Weights of a small GPT-style language model, trained from scratch on English Wikipedia.
Architecture: RMSNorm before each block, rotary positions, no biases in attention or MLP, untied embeddings, normalized queries and keys.
Each number is 500 + 25 x the weight over its row's rms, rounded and kept within 0 to 999. Layers, rows and columns count from 0. Numbers have three digits each. The size before them is the row's rms in percent of the matrix's.

# q: layer 8 attention query, 768x768, rms 0.102, rows 572-595,700-723, columns 384-575
# k: layer 8 attention key, 384x768, rms 0.0997, rows 316-339, columns 384-575
q572 101:462495508508487487526516513519464483497496538463531538532507464502499497482461495495506561514510491485509416495507532509498445542492477466473479477501516528517495481537490470485510509517531535506490497557454482532522421495488513469496497495503459481484476504517478541504516526517531562505512507521529473497473464513540533510541475523504481501547492457535493485543506527467503491489502497486480534481487485481490513480466498516484504476502464485481479529506438471506547522494495496502479529518528499535515512525507493458451499477489497509485480465490483483546518493489491561497
q700 104:538530462506486470466483512494501512495482485498523496509526504561521431484484453465504525524471503489514505516554520533500463476509457506488511470491515514509527551551552489488556510508485503506464470479521511506505505500492517522460506516536544483503517519510492539471496511501523503469510483471512498505444512494509471453487523492470519542517521509488499516524532458507478510472507512500498544517469501452511519494505495540502531496468514509487492520511522480486530471512496519536509507483483445499510527501502540530483483477503524513468466524505506520498477520545491479526
k316 105:535525489509514488504502490550471500488512520539506505489547478500500524485534487478528508532498527502555519526507508483531497501506546490562452452485537500508566560523541493504489479466459492528518535498481484492475459493511505506510464506502545497522505462521502494487474473494488489534499486496481502491508499493524503517512443504538523519504490493471500502491495522491502455497532475489504524500460477479521504492503487501502500545530514456526497518501503478462476506485495451481466492494494461523506471466531496514515485477460505460520534510519475548505467564485523491522
q573 113:488494452498503513483465481507466516499520493548504484466512512465502516537476500508471524476489474526489502493497561531504499462560519485485502498459522520466509534510499502513529543514536488529533487453506518511536540494482490494458511531487487495519523483522516498485489481532541539485515560465488521566520525490500543521471529466507474501487465489509484519532523474451478502502482479475509488505519460512487500482501512518510536466526518487516513516507531490489503522504519521474515500538467516466482480448534502463479500559497518497499487503493526471505480545521540514497
q701 106:482528506521486446456521519500558492488506493542545492502505461502486513522505478432461495500495503478517519518494535523502532524487502561465457513469505515471538529466503475477497472515491497524532464504511503522522507456557492507492501527491535454493495534490490469518516521503463501499486503505510521493510488530539498504438545537519502495485541487510510494486543497443479497482488536498479516520496446547524519529487479491500526519507464523483474533500501509492512504474493489503501499482438503480532531517471498501493494506441509521488525489514447483508538503512521502508
k317 109:508506491486541448468471469517491554487466484448492531533491524482487510508495502485501492488542517476480509515470448527465506469512508490529496494478517481514458539483465486500539483527494501520493531429481487515469511511525509480456486512521489478477477465528470488468481511530472522472535505452516494518480492487517493481493492538485480510510468502487511508505530496483518446515459501466487494518466521462549522517497469483471501498507491565527521508521484540543476495469486461464501491488486503487517522563525522501479526497523466476515482492541450483481481515454438512469
q574 107:507489500498476557482509495503469493439506481474484477498498555503501493532505495526446492525438532547471489489518500519510507521468511483502473527528484466499482480508488489517521459503469478502508468533479493494509491498491507505501453499470472486504498505505486499529490494563524481528528467491481486498491508522479531503514507514483534502529479509463486496513520475479486489490510490454489507513522500484522509447471496540491538497491484494502468525477523514484475536490507524494493513529456528507530474475497496492521505517481512514498528515475491482459519541484508487507
q702 104:548501500469491510503463508525484471525464503481521479507483486539505484473496495483480485440534488479497494487517480496432493478461481517475544480555482481507518488518513481474541520497514514502537489495502506518499516475452506510525448511501449532494454489537508462495540455423516486466522518520503516572494455459487458471503478526454486498485474504512475483450526497537545502506463477514531467484518471477498496537502504508499488560509529532492501474522470511588495578493493518502489475479497487536521506471490491495474494502474511516495499495514479485491500502517481492504
k318 114:501490520517493489529486507478481521456483486495518535482535531494466506546518498527473482498516491502515513501485520490484495513517510513512473507479472545560512503547516523514516527485474546514506509457580488494518481485513567454510532490531490475476521514514500480482526484530436506505505428444505519470513487498472512522493491487531451471501486504477521462479507507457493538468470488527498509532441540485472448514505485459504502472445507510505469506509489506504476528521480463448482475536557493519531479514472496545454508510517503498493488489479496509519498468497520502503
q575 105:493481505478481495506522500467518510486432523475486518515521524492509511465473505490496501449522463493499541486518511520486467533485488555516501432515493497500513476491505521519510533575504515500508505483524549516470505493514486531576531537450509525481504492506512525475491487500537532519488511522496505527522523488483512499511490539503466502448462455544467503503490508472517515517474466503483490540527479538539476507484443525540482518475517456500510487526521478476521482494477515497524466492533535489511486499498517503485470506533507552529466491510504524496498466505494518506
q703 101:474529505516461539497546525510510532493476478456479508491492493464516503520539527453461490509524499478500510496478461498539511506536506506520476504485530484486447461448456498506483512518470487500531494492496521515527481528523455475570517499494550479504554479491485497509492516533511524526471480511487464517544510532488475456517475455502510498503513532481512472470460493543498491491500501493489460490427487510503532546519512455482492485485508519522502519428501459501546496505525484517536486483483478495466509491441505501479492517530485529504508478504485522495502520505495514474
k319 107:511485484499501525476491439543469525534525475513485490474522481522518482502473486515539515478526535501500471460514495494547546483463508454432506487483517484514516462510525504481491554492513496508480515499487467516510501502518469467477464476531525463486498506460485494490475492542505480464468513461517509479518490490483576522503522488493466485546496521480519496503549538500476520518495539527506501469464491495497514484502474498501572532501477521511498478501479511531503535451488478543482505480496524526494484509474527538511490483494485540530491522554489480511502466497504474461
q576 092:511482521537528530505529496541466467500481447543532517498489520480551511514478486515499516530519498489515538460467523455506463485544498460490486505533499494512502472523473489493476501512462488472519501494524545468454482502477518500513515462457522486513489496483501499497491476502517451519530496462526478518503584480510516498510508541475449528490475492507516552436505486507485486414542554439452487505489484523467530532508496512477462543537490482486501484532501507435506500472526503510509521475473485427488508474525494502495526452529474524458540502500497533489512545500521520513
q704 084:507505506532487496478476548483485487547497465514512479484513518511475505514504514500526462515556521524543521428512502498468510518480513470526500490486492513518479475503457526494510517497528447449494483437495515465454489462474481463500495519536520480503533494498506473513514491516465488504508474483527512445466506514488509539526501532501491492484534520537472465473490534515531547509483482481481485487476482508514516487488520536556497503550500453549429472501503497490483509510536525486462452486512484480483465520504455465512515525512489488488537461485460530512502500503488503511
k320 102:506495455487494521465516500487529473503478565501488505460512494514452517481528482548487537504483492469497504508537552498510541493471467520505500495512506494465531480469508471497467512477508519511546508498483516476540522480495523493572504531509467518524488474493506482491468505459488480528488533504501488498487471449517513461501451489496542483500480522501525494461470503472500452493484522499462523516473530503514491459524477451517508538490482491547470513538479469508526501495456529476484501493482459494518473507458516507483461508457445478501504540538474464467486488525518489473
q577 081:485520489514510523504507502514517483489511534499515489494511525522518465530501506507518499501473474509481479552531503479592470519485484496473487481515508527470513544501494477507485443527486527539481562508484483482584529549482517539558472528538465499533481500501505487540529433495453503480493535520481483498489499507523476513459537523483463487536514543517468485513495446487479438537500511476520518492569500477509482513492531470520494507470499497474483478471481503497556524523491503530494499490495506507478463496482503507505507497496518476506501524542513489538498470479492488546
q705 074:497524435505510509513474493492478480477467500515512530490505535529525493453482531541477495540534511474471536550520495506479501520537476494463512495517523525491447454466471502479503471459505543500498465517493513514499481503481497495539519516490520509508460518501444490502445495484483463511512532538483499517446508580487510511512469477517506491435500491503455552498475506552510542500476487490484521484494527472521450489484523503491532485504508435479517528528489529556497499514517512522538485508470521514490520492520495523438517494494509515502448457498547453500483514481518501499
k321 084:502476517496503495491499484520531504491510492493521490483475516505482523549511514485516457495467490511498495485489517487458536501456478479484527478492476528490490515477529551530491543494538496470484446444468476552469520504480512506460466518493496508503488516485508521485511502464501441483536503537460525452519548463521499483518519463535502490498466535479531512492457488498493510488517538481492521508483490451521519510497474499530528489471513535486457464483521501508494499518492494472471494476560501519481503489506475477567492496471509489508502502521471501486527528514551503477
q578 094:504489459517481436473471464511497516486503508460531484531478489504494484432481484522483489468475491537525482510509498482489493480524473518496504503529527466516499518487489512544459476466474475514495463513512514512508482508517473506482470508497493504513531528494487530514461467484481485501479495517528525497545486543480481460535527470536534508495512516442533500474526521491465512519438510485500447546451532487484487507488518492492500502542455503507524499488495496492458505564517495510476495492494524436476519499485501518480529523468460464511486467518497465540454472533504544491
q706 079:548485459489477477500525508491528500432518500479530501527496507445462455492491508530484472483544519477463496495545507523486490500529480475512470522480486465489535474500502507493540497520504487517476496502458535524487473493512489516505511487481523496470513541482486471473472515474473511540497488501480535513519523485500461472500493466511506448455477470464504479552484517447467512491470482501504488512480546503480497506510477493465519523496505518488514512456494536534454507473472498498475505497483514539506488526527487479516542533478504469510526481530490498510479513524519447540
k322 090:530535521505543519469512479537492509540517496489512485485499513519531484530497445499484479496483494438493502529499485485550512466510513512498525535501539499486513532544504535484494502485553506511470488509516477554500497493512505537545533463521501499493503500519484501491516483451495491486543472512493483539560522507491548498488492506475538501474499499589480465518474557557516512532535518474505537485564490498487510498507509478498502505498480514528496482507436498490507500480532485501508511489518493470522496528489486527504517486495503524481504489458490536519524482487492491536
q579 098:500469461493543485533515506533516472499474504515484488488475531488519499538514524471503495500505462506476527544535511509534501474462530504480498502515504498471478540470538461481484487495476500559524491466578520490500475556473492486509501512492478523554520490491514489470510506500469459496508483455459483503522488497502473513515493497492497460546455484495486499508540527473447476452510501522499481492572512508489526501477526473496510545486501481489507504513535544505514479517507464476461503527477482527511509521493523523419508468456474495456465539481536516524491503480545460501
q707 090:505531493465473520526481490482515506519478490485485511491512522516443495457485539491480510477506518453468487532479534530454530516474499451479494472490548502518535492481501508472507482511521470488487501486478495553523521547492500498531515478470512529485515527444516488511526520486471460513495503551473488511472484450498519500444454502503543512427484509483523498498463522518505522502478465470475522493482529485540525513497495514506519507527556460468543488514515493491541506539534490501493505489551484503511493526518480491437580496546525510480493498515477492495486525484502504485
k323 090:497478495492509537508481494484457504530502530538517503487531559474507500489491439548513457469475524490473513475459508475501524522516486464524482525490502528475519507486482501488459459500507504526486490507537484516536511516530516500516516443499494529521489486537496492572459515502488459503482515509536481512487470490491534545487496451537494497486471494515515516486513481537544569541529526510444498506531506474501478521489524533503533525479509516523493523469462547525568485521469495542510518474526447454485486496453480432509481465479522490465503499522488490508511473523501507519
q580 103:498519510471500478525537520527505481485494517490504468485458489548484559505489513473531503506485521555491512482475485520490470475487508502548533506513486565490477477467470527504476487457461457478500501492511511496458517474486480470507499463503495512493509516459495504527530476471499497533478524514484527486484464506514508522482473516462502505540495515511508480517529494510506498523481447506476510525499489513517504471499530503547500472508520509530482483476473494493483521540481521468519532497485517519509497516480522462518492503537514516468500528508513530497504462473459540512
q708 090:470514500527477454545473517548508488495505452483541474526507479445461475503488461487507488535520479493482510494491511517473531500528477508506490499519487463495465481492481550523510518498463494511523518496506492443482510493514487438472477451491482500520444459475518537476506515467521497505479537486549491498470497465500488514435516504556502465518464501479508479506535537517510510459490471486479498489537536487517526491545546476506511473504477543511462463503476559519532477529455475494520501461468523528482519512457510524494553505511491484526494518478561475496488530476468489499
k324 089:481484501489576505532499514478552505537553499507522463528536487463516499517529511518428465487472513440569491504538446534464493492509529528583476473485468494509501503442525555498463491494554453519492473490536475502549554485504492509485482484471499518483533484483494518495515499531479513500489490504462527514475506484522463473507508522498509513474521515491496505511475504525531528531502542532485499471466500488551494537434469466510503481472489461531577462501540497504497520523516504502486518473471503513504536453493504514481548480452487511475542488491515409496485505508561462521
q581 095:484490529488524536508476487506474497483465488514504468481491490517488461472512518506502505488489483518496514497488501494486486547528498491521544440453536496518502492494467540508544536461530514499529486490509524495546486490499532484503496456561458448486514530512492451481444511494508488507475530560534496527488465472523534497472496478517510521514532465496494476492484486488516486524482492479511509483483508504512501480544563495515540510520490455530453488491475512501537476506468508470481528518477507542513511454518452482534522513530508481475509533485539494513478499547517486482
q709 092:519511497501449523460515517516492540487501488490554513531492542504507488522501492524457529513510520488518465461458472494525522482463438506528543466507517483488520562530487513516506497496493477485452518522525464511489478509485505519483523514464480499479471508460499509486509516510484552473535492537532530514528472496492497475514497489513476524497500538512492498520547525536489454520528525520498465514530552487471504497497440517538519480489513460518479476535517521477523525475550436503500522520521533508486486477521495489478500438529509500520501484492507553450495522485485506509
k325 097:507496470510486461505505508517506480501452470501489503495503474478494524506499484499505529458544495479486473519494506494497476468479485544509465501498514506511493515491513486472501453464494472547499509463483493480511509511544517479487510489487476481496469508456559537493489490478508505480493453418533534489533470550510507480454485543501499507544528514498528475517509501515516509521495479487488486502494459534506440480525499484486514486501500503525471497507500462506492473539484481502570460494504491473486578502441506550505524529492503495522515502554509486477514484470529482506
q582 102:492511495479517501494548541495533515515483470504493498523472536417540524469508507539492537477546514494503523467500488532544494511497546497469560513496501498479534547442524475477506527476522486481501513504406510510491506482481482514498492479479474516464549491469501517495488589470476480508495446569510453540505518539487523498439492540523517443471458527454546480486490492443479508482497497501504507502527499510558486494505501490520506485488521469482497485517516529503481459484531494492520546536481502472503481514505499520553502499489462495528490535513462496484508490525496520480
q710 094:496528532479465493508489501441523493527533463447464453547475541500511487528510468459506462511459501490520479542473464481511488486508466488476503501491526427512476490481479471493486475514445501508449480458494480496473502502512468457505511524526511495509507494548500494497516533475493483492513537509489529513518473463477465471481463477477544494489493493475531481511505514513468480551509496542472499483506511521497466523493551472541493458474518481497487516520517478504493489483480487480542532537488533478484493477465516487541490475516499497518532502444495484506509489482479497552
k326 098:517476521468453526540507474526521483499473531508491496519508495530511536490556571480515457521489457506472459463511458451480532513529483552487464493516467503537491492465489476465496465476534480555514528535520504502527437538495504476542515515511562525498511523510499502462510476519503558520483490491558536497488531527487467522545499509497564457495493532495486511504506496552484494506497494507518546503471471470450505537505496511518489513522532554443469489473480505520494529507509457494485520509542498511496467500523505508489530516544481518526504530540505489467491549481502522476
q583 104:509481491507535475490550521508532501494524480492489485491493480474509502523486523528503508504486499524522506515541531475512466503512481525518529538527457549533510455482551485510547495507499455475532491489477494508516516469526569466492486467477485488475502488461531485503506498523476464519498535489516472446487534478476506526495436456490502505491503550448529492469514490529520502476499544421485514499488474498492527511499552463478505516508510538520524508460469521501482502477467530476503517513500571499494523480481522513466468514486508502549507532513511491486487436480498500524
q711 097:436483495506498528522522539498508537508483501488492515488518486492492519506478484508461550487523511487484516548519501480470472495571512491483472572519523537451511501473498513475482525494523515470549546502496450503474499498479515480490529507478519484458541518487522463501524485503478484488439537511519472489511496474523536509500469469498469463452491520487467522498432524547509484471535469543463478510479494506502484510513492476467510519479524517519469494512530467545518482495525497507485569484517527490477539524465528486502529496485505487507470522494509511532510515519542466549
k327 099:513481495485521502513516449504510550490462512499565475497484457508514484516533477503483489534512443495462484513534479485544535492433527520535491506511463502497470541503487500525502486561489511518464496523477503524500487461497511504509514480550500479464535486512497497477515517487493496499515506491477504480518516481524530510492535492481528502508496510502505471510516499519494524547496514495491502481488522461482507526500488517541489458559505504471459512528488501513508485485543518491495519477484472474467491506535492548489490465473500523459534501532492509465484449498464474460
q584 101:465535509494524478503512483493537484512485519482469514453508493554505470508522528461515534527488504548482534505507514465501475520494393507482505472497511535518514473523488527527518549500518466509499494471529527504497522516543491473459487532494455545480483475515477504491513505546482507530518510512498477490524502466455490519502504523510524461499454489534505471540477489473507466493462505492500479498490515508494503554474520496513482504497481484489486489454446524507527524529465507537506478541465514472501492476509485558482484473501498512506476519474517472527473472450474495456
q712 098:509508510496510505547501489500496477451490551492519466514453487488498452527513472551456486488500527508484498521453527506515479581469551502509508513567542495467479498481579510505470522486466499517479535520468540526459451571497523540488453532503517484457484490524515481475520520517514533469463463503498485498566468509529498469501491496519511478477487486524511479489479481516485434470520501484529488546480490506569490517522490516502514506470516514484515506502515507516500514498503512526500467495515472503504459500496480512459462508471526468512491525500507550514479524523514442482
k328 094:474475477482474481509537481507503448488490502520516476507477463480495519498493475468523509487522489514466502474437537517461487487530480493466510486517518525546487529482469461508532477495493475499492474515483487470515518517561517501472536520525477501444528508536505494503480489473512510490534443481480454505508458486554532499509473458543538504474507503531511522560508491532503525536509482519508494525541461515506499498503480481489530508504524493518529496506499523480536500494504500481492547507499455498494474477486535512540511532497492460530483491498479477462509559487491532514
q585 102:505518464494448512515534496530506500427542526471454490502534522525516473507500505500488478544505486467494557519536500504526514579520533480463479483481472478495503504506466511544538531506488488525538554481481534498548515535466482484509468478477526485481486490459428485504555544557505477501530523469495528534498470472463494505535517512519488513512499527515502482527512500508519509508488509489493485512519510522522438486502508504505458523532505507540480461485488460542520473479509483481486513492519501499557472506523502493517501513538472478553452464482468483540528534520514515501
q713 095:506504537486507469533478484488533497476506518475556460469506532488489482493492474500520509516477532507460460501512486520504461491522430491491483525474500536489497510512530489503508465487468472467535456468471509503456527542543510532527514513471460518469489468486470460503482525446494509481540512518531484501529553537503481503491449457471534530486494509485479495516479522493475478516502505510516436496461485505486468499475454518508511462486505480453480444505517521529479475530476508474424462499508521529529452473511469478476525525507477480472507490511435511492491503467496485519
k329 094:548508501488529484517537502511578480495455510520508429483498500506516526491474500471527466547505509513475504488501524508482508496494511514532509491476465581476513519460518452501480508533464491527514485489528466539437467527543528529490459484538519525513542447520495513486510511457472503465474475532433459499477518514529527513508494473497516494490505508516502509513478561507510537508508533527509485536519493504538559529495512496489520532517523509488505503477510496489513527488475480505500504470507543512488485499510480500510440482498442500512490534526459488502449496503499489464
q586 102:531509463480510504489495556494513443472486491495498530483490501475544487494474509466516540522474513542509483480520502466476508485511485485484455503471510476515477522494472477494494523472469532489493491531525491507465476495538497513500496500529502507494496519487445453502467491489499481496516551488519514480532549510501503482486503513496481462495509504501502518490481514498459524536494475470442513472466503532542475490477503483485527475505486530471487523520479493482502517489540512575528469496499466490481487516468464454529526479553487513536483461493452489470473507511479495559
q714 093:457469517508480495496499510512462509531506465538490502499498475475487483505495560513488496450476486469482521527472463479536495494509511475505520491481496457473526510463533484505450464487497490506479510516492500493553465535504496495533528478513484470500503503493478463503547476523481458525485520503489472520498548492513480500501461470477511512504476510535468501512528514478507496539487495513482497486469480499509448491521534461534512493496496513521502503504483518524492480533521475512484470479501510532472504469455488435490458498538515538494516537534526489508533501539493490501
k330 095:489545511513481468499519426491479499492459506507456482504489509498485499462459480568508513554532486541498513541477537479489466527556520503457463482481486488501471510461512496502505501544507483483479481492476486462498494572485520487556467498498464510546496473530527476505459495485495505500466539536454546526504565493532522487504504503444450499496489474493492472496551437520505521485524544434482454517478528508536476503514505489491496490480494506499520464479478498500444528461474502486513507512470517516534429510513445512520541499446518478535526527527526491497510578469459476526
q587 094:538477501493474505474496477514505497473508512479502497526502448506467513511501483510481480435487469557491511501515487447487526545516500485471490501501529439461503490505498506542498514502489482499505521546512491471513495515528512512524531521502505509502500495489518514456507502527497527502513492502525514505541550496482464481502478475463503490484534536481520501530485530559509518456527536507496522510479520457479515503520495513474523470552510537537509516452473524526471515525511484497497481553501489511487489503462482504469479497506520541530480497507513535511476469495494489524
q715 094:521454489506498496491468501502485561472486501502484457487464481488428559513530499527486537501449519527488525462507486511534486471468479500480474518516531469501537529531539515546524470529507484517502503520492537586487500465501472538464525504518537493507528521537501501558507505526496538510506497511505470481568498502480528489502456501465518461492505482541496516508439501497505492512541485523504470521522509522486479499500501504528530510522490496519483482519474511484501490506482494492499452495479493467506490527550514488499507477500470443542498502464527535491515547502540493499
k331 098:492535504541553474514494489460496478507516528480499465473533483466497469493484478478434487541513542490552472477547484457510472492522516500446539492510508454510507493504503486486491476501496531505472487511506492482527485492504484506503492496482485505477533508522515488520463482494503452524478500512490490473521427482482523468512464488517466545458513514527506511505485511545509517477505491495528503497485554481496549508494478484525516497479472498499483503538485539521550455480499520489517543542507499523515516495518495467484526520510473486482475486546493481511519461506489486521
q588 100:472503471474493500516518545489480494516506474535496481456463473517493527463503453495542460484491521417526492539467501495519489494514473472503532501500510550478483482487549448522460544534489491472513524480496512506496456446530488514510448494500523509498471557483495457526493519518529504509507505468448538489466484536465515489554491473531471525453454491470505520490505530505542495556532500469453499507481526484503528517484473540484514527502528525500489490498487530485499456505427528503517554506559508465504533509482486482503502529507450503543463538483484485546518546495496533496
q716 095:501536536467455523488477484489546480527516484521532483505473526543470548545540512484513503503493537472515496486511543500524484491488458478481489502508512532541511483469495447483539479537531481507474458483511485516463508529535534506505471462544512555528471546484469496487520510543462467504494490495517442497513520498517472525535442512499497494524525498512496532495509529515490496524510493497523479490521484518470499500439526473502483530524521508497536547507509521543440498484512496517501543500514467517517501491535521539547512456498512483515424513515507503525480452500490526484
k332 104:557479476501520521507492439440495459455526455491464450495495507532496487459504526507524509477505512495477479504494482520490518487490484519492514531471521511429503479500520514494495528499540489508526486513502511564509523460486479545492481492486513526482493486505516473501492525489508522522447532500486536508514513435536546469504469464492510501545452481573483510500516503527468511442481552516482518548505495461469481487507484490484457478494496476506519503562530534492494523478522488457462471478477501495459484517531471517495535476476496538515494503508550501507497513477479490520
q589 096:520534462492455500501493512519500517516513486529511525518495410554504490490479510495493467526480479479490472512471522489492462497541528475482482497499561505504530506522495467511567533496496491529545503554487504542498516493533518476542453512534490490467465456487496506499498497515463474511514477518493524515512490543474458466481489506504498497473489473527528505491541530478500490518508512515457472499497509497483467524518499509489510515486509508493542550503484494504490472472519483488436488513523473498502514533472496488502492518493481467522482510502496505458538482517511483502
q717 092:457553498507502493482481508486492553481493480484554518472555469458487505522528498473484480482532456496489459535477485455489493518542476492505517509503465486463461500486521489524470458451515527500472494514525548526498498511539544499484480514505461461516503481466495450485469490534517543487484467529556506515435519514547484535461488527517499532483490521520533468483498532514497523541467518500523523472493555514497483452519544437498515474473447515513480450485467540495467458512485514496514466484495500496472531498505492487495518509514489492470498514487481515503559492486526543491
k333 096:531497480481493483531531509491452475528515548536530516494502496503548476463506504491530481486516501510509530468523493527476498533521493548509498510503496484494496470522525471523541499540494501492484452519516481530513509535485515517503534564488506484520474527534496491519529495543502494482495551506513527516466510503493491482464505477520510484511524508485520481488455475483519486518518496472464479522460499535512522521494514476480485526486474463481512494515492572523458541520516501483517521494490551486495505504539459514451513504492503512492544447465492562540486490488491506498
q590 105:509460501539484479486509549512472497471553520510474510495527553492480492490516477533519492441518535516497477499512449472510497498498493512504503496501492480490515559472508491520527484496502561508504510558506510510477467508518556467452575533463506489534528448535475461499491488516502458479538517515531517488484508481458506453523473494466532493458436531487480497508484512469518506505465469512476489511475485523504483511486467468474544513520520512499495474507480512494485499492478476480491474494486500515521487506503493493447479487520519500522521505535468535463483514463477523492
q718 097:525500508495476477481537508489530495478512505508464487487490487555462487493535499481499505522443547515484482456494466504453503535497528486482520516456497480511468489495521510526520476483514456454518531477522496498479526489490489521485469520511486487533499526488530516489497500477497472486556510518541497489506516549492525481510515509468541512524478500454500473488483454502490528488522524545510548474510534527493514526494471533554500500512525476544463529498479569474495476513517504518505474490524534471492452467502459506532490504482508494444499518516510482514525483514467460477
k334 099:490529511495497523487491493494518530520499507507475485515481473529537501504471493533507488515464449503494525515522549492475508491541503486515497551523493478445473450519489464484512497462491501531497512520492504512467496485522482487548502501504506503466481470479495528475528530519483510517482451520521463553500507510489452474518511503524484517483477478467479511520491502522493527490539451496501496531492527514498522518510495518511515512480515503529526512474524495485516491469477490498517481488512482492504472511527514505479475492446486525498479494475526517489542459515513493497
q591 099:482501487469513509490506508542494459424510472457512505456485483480513480497524517472474503520465452518466439505500482508504491492489522492484484471462511444497515484525535522538543483469498506504505536514528520490516518473530490445479482533495539505511511523495467507499492522501520481539531493528483483463487487531490498525488502530481507494479469492492491463490492546505499498503506483521518453544499484447498498512504528456532488466454532514499524495499516506521532515533518512449515480449556474498523444487505486484537495487504451503523501526512442472489494517504529492507
q719 097:486489524503517544534489497467507504490541522471475516516492487476478493521469458496490459484511521529491481527481496499548537538475542526492475487515503517492536470485490482468482529492440483503489468554520495551537496500467505462506463549510538486493470471454478464487513493509494471507499497538552518515470495482513483466509500499473508458479524500526510493464476497497481526516542488505510447529488483465461458518531483527522508526482486528499464506503517496526496525508498515490550511502493493473472454545529480549524513552520506433493499487481479538473540489513479506508
k335 099:486454501514523490513539489470540464494457495523516488496471531450485497513524472483501507517489563488487467530510484485473481476504442488477533533486503498496456507486545491516475526525492485517495457516473530528517457533513508496530484500497481488533505475521496542505462500471507513502516523490537517490501532491546538527476501484495509501482491542499475452536494499506508519479467508473498504520493554471541487487505495476482468528534491510533496453517510559471515461450456521484450497530514512488535494496514521519524525535499473494466471486524494508504519492507493509506
q592 110:524471456538499524459518449521509550448500462471486495500512513538484521506458506517520494494506462467482544513486498455495480521520512475487566513498505478476496503518500472488491516468501474466506488498484494451445556468493484501497517506461504551492517507479485485454482503456503529525523485489489462510458529455503529513495511526492521480477483534455540509490553444492514495466504508477482475513468493515537442528552501515539466556467509501514519506523456502526491497525552529498486492476497568468520515509533444528528487501496481492491505493490500504496502534492487510481
q720 110:530473534486510481514494494533496510472529512506514523534504505504506526508440533452529487505478482517469525485505476525540480510439513548520536517527495516499502532495475480515494485514520504471457529493517495507506519493547520513513484455512503554537522504497503545463536516529542521508515493469507535502515493484466514469467509494461481490498470536487503505505508477518504501499502538525503522479486498465556508514489541491494513469504483497518488462502501513468488535493513516533468506494473552494478482475476496508511519540519514521448519497494453517487483480486493479507
k336 105:493512511504520494499501528476516514529510461504540461491499542501493484505484498490504515496551496497498512450498454459450507536510561452476465508542525513481535458514500497531497526463542495462514458518504483537486545518430516542507550486451506481467503472500523544533503503535496501525507499481474464501513526529488466512499495482531492493555492487496469514502519507485505462528470521463534512511493478458488471490525512558501504496458461499481488502465530475488512464477515446477524509512460519450512541483500499486514544517487554460503447531522536498488490541498558472483
q593 097:500454522481462489495514494534487477541495516505512459525479561502516510508493500499523534503486475498519497508501486491502505499526485465524474466545481527497503473526486556470477501443545452502491495483515493526448467533502518492498514498496483509532505528464523432500529519455528459464440526495538494474534532494512515487492485505506528527497526467473540495556489514471513488462491454508472516474445486465483478461515502466531527506532471492469472496518533497510528472465503496443508475494488490531511485513475513474505477508484523447546524487473498502532476523548507507546
q721 100:495532481504510494509516542525523534474458467503489479510460487479496497542482541479517493545525458524517500520493493472498537455532513461504505485463512529507482496498474480514478512485502560487514491510478435500510497508515469531486540449482504464504491506485492504486521470509487504540521535474478479497551499459450484556518492493530474525478491480471505541500533477485531479512466501494520447472523507489529451465501525498463473492465514528510472496484532496498481514494506525493502489513548472517489562465499522532490537497520512563497512486498474517567487484530527527509
k337 100:516465517499511474478475505473492557491494524498549511522491519536503525498479524464493540476483500534505462469508540494491514488499478514483483477479458505446466483506466484495506474467501493529553498474480515508516528472467505490503486480564494484503516479523504517537512536504504474505546491488449479464489493525511526540485481526473452478506491506475529533500492497481539489457536455537508476517527499540471518506481454497522493506486494507514524466478506538507485553483491568519479465505512535500530493532505518503515461477478496503502487528506463487476493502490486525475
q594 105:496525499520535492507503533452478499474507455491514485492516501498502539514547469508515471510431526535530525495499500501477525498470513490470533485514490517514513504509494538495508477485518503477504523473480514542516473460470513495510496518474524490482520503442479499507488526465479487498518527510529489462465541501540470518511508526462525497495482484455462445549486530492488470498501537518463479461522455516502468515487503464512518466522483498496514509503481479483520542520533485475506521538493509469449510519453547510525504495513496483487455529502469513480533515521501509499
q722 101:515527495490505515513451453474505489531492479478508472461485459489497495517469488508502490525495517472520473521533503528516503496528469507463475454491515481472507482509485461445521512518514529473527506519500472513494482502506503507542534491483483496476524492494502512522481514461515497459453463516493480480503528543494489465500499471502545485491477481503543506472503528498499542495461548532497481482499499500505520519518505469460508521512446516508495516507537516514522495502516495542504512492529520509475509515498477533501505500523474498485530488496474521544495497508501536501
k338 101:518524515484545509528517535496503490468491500524511509489475511514499503491487471508521474499477442518517511487482471480506489458499522458504511543508519522510502510486557499472525539496502497506517481518516503540517514476510484463505506454466494532473500530536458465493489515477491479469546470510514512484498477527514507516461531511514490515494498499519498538519466527512513491518534506487523524545531480486494510425500445468510518538469517508512489476515541496535468515544480536520449472506481493505484506414522496515481552502499451503494482476478466509520496501484466540521
q595 101:499487537508507487511494479493461501514477501477470449484499520531510501466507503499443488517519509511506505495497470562511473507467538531508503527498505480514501482542515510471449478488496485532466509484478494473474514519519480500510505479449483503480502500515512488469484487495530478498482543494519514488489485473502495469506511534471507496506500468522499501478481436507554500524461477502534512431508488502494516478487524480506461498518455512492521455509503494549528496481507486503461522526509539522464505505546490520545515440501482537464486495487494486486496512505519498494
q723 102:455508529495484486484494504499473495489486488477514505475493496520514532503492498505479488498494563537505516555471511479513483464499505479472466503504499499465449495517492473513500558496488459526505490494520494562470473511520519469486487513504473538524445547518476504497515509493494540550515498496497480490501519476570494507487488531525499511515478481472516496478499526531499487490477463471526487543500539460533527523506521529520444534503544469527505535510456516506512484478522494484445505513495519532454443516539435505476476465461541477539460490492498533501474494473469496507
k339 103:529506489514460527460545533489470491551524512536527513504463495515516525451466494535491524521446525486511521489483485560486522509489514433510487481470497516510520515464504496555464494491474494502508461476548486474526489550517529480491485488521562456524515452468470479510501504512465493467478535441487510498523488469527512540499489467441497528489517467490480464468479482520515495506534500513473499525481479500485531489480432486481541504498465484494503541518493529504461508485511491516517521471511469479487522452461512474478492516530459509479473504445455543543527502471506503504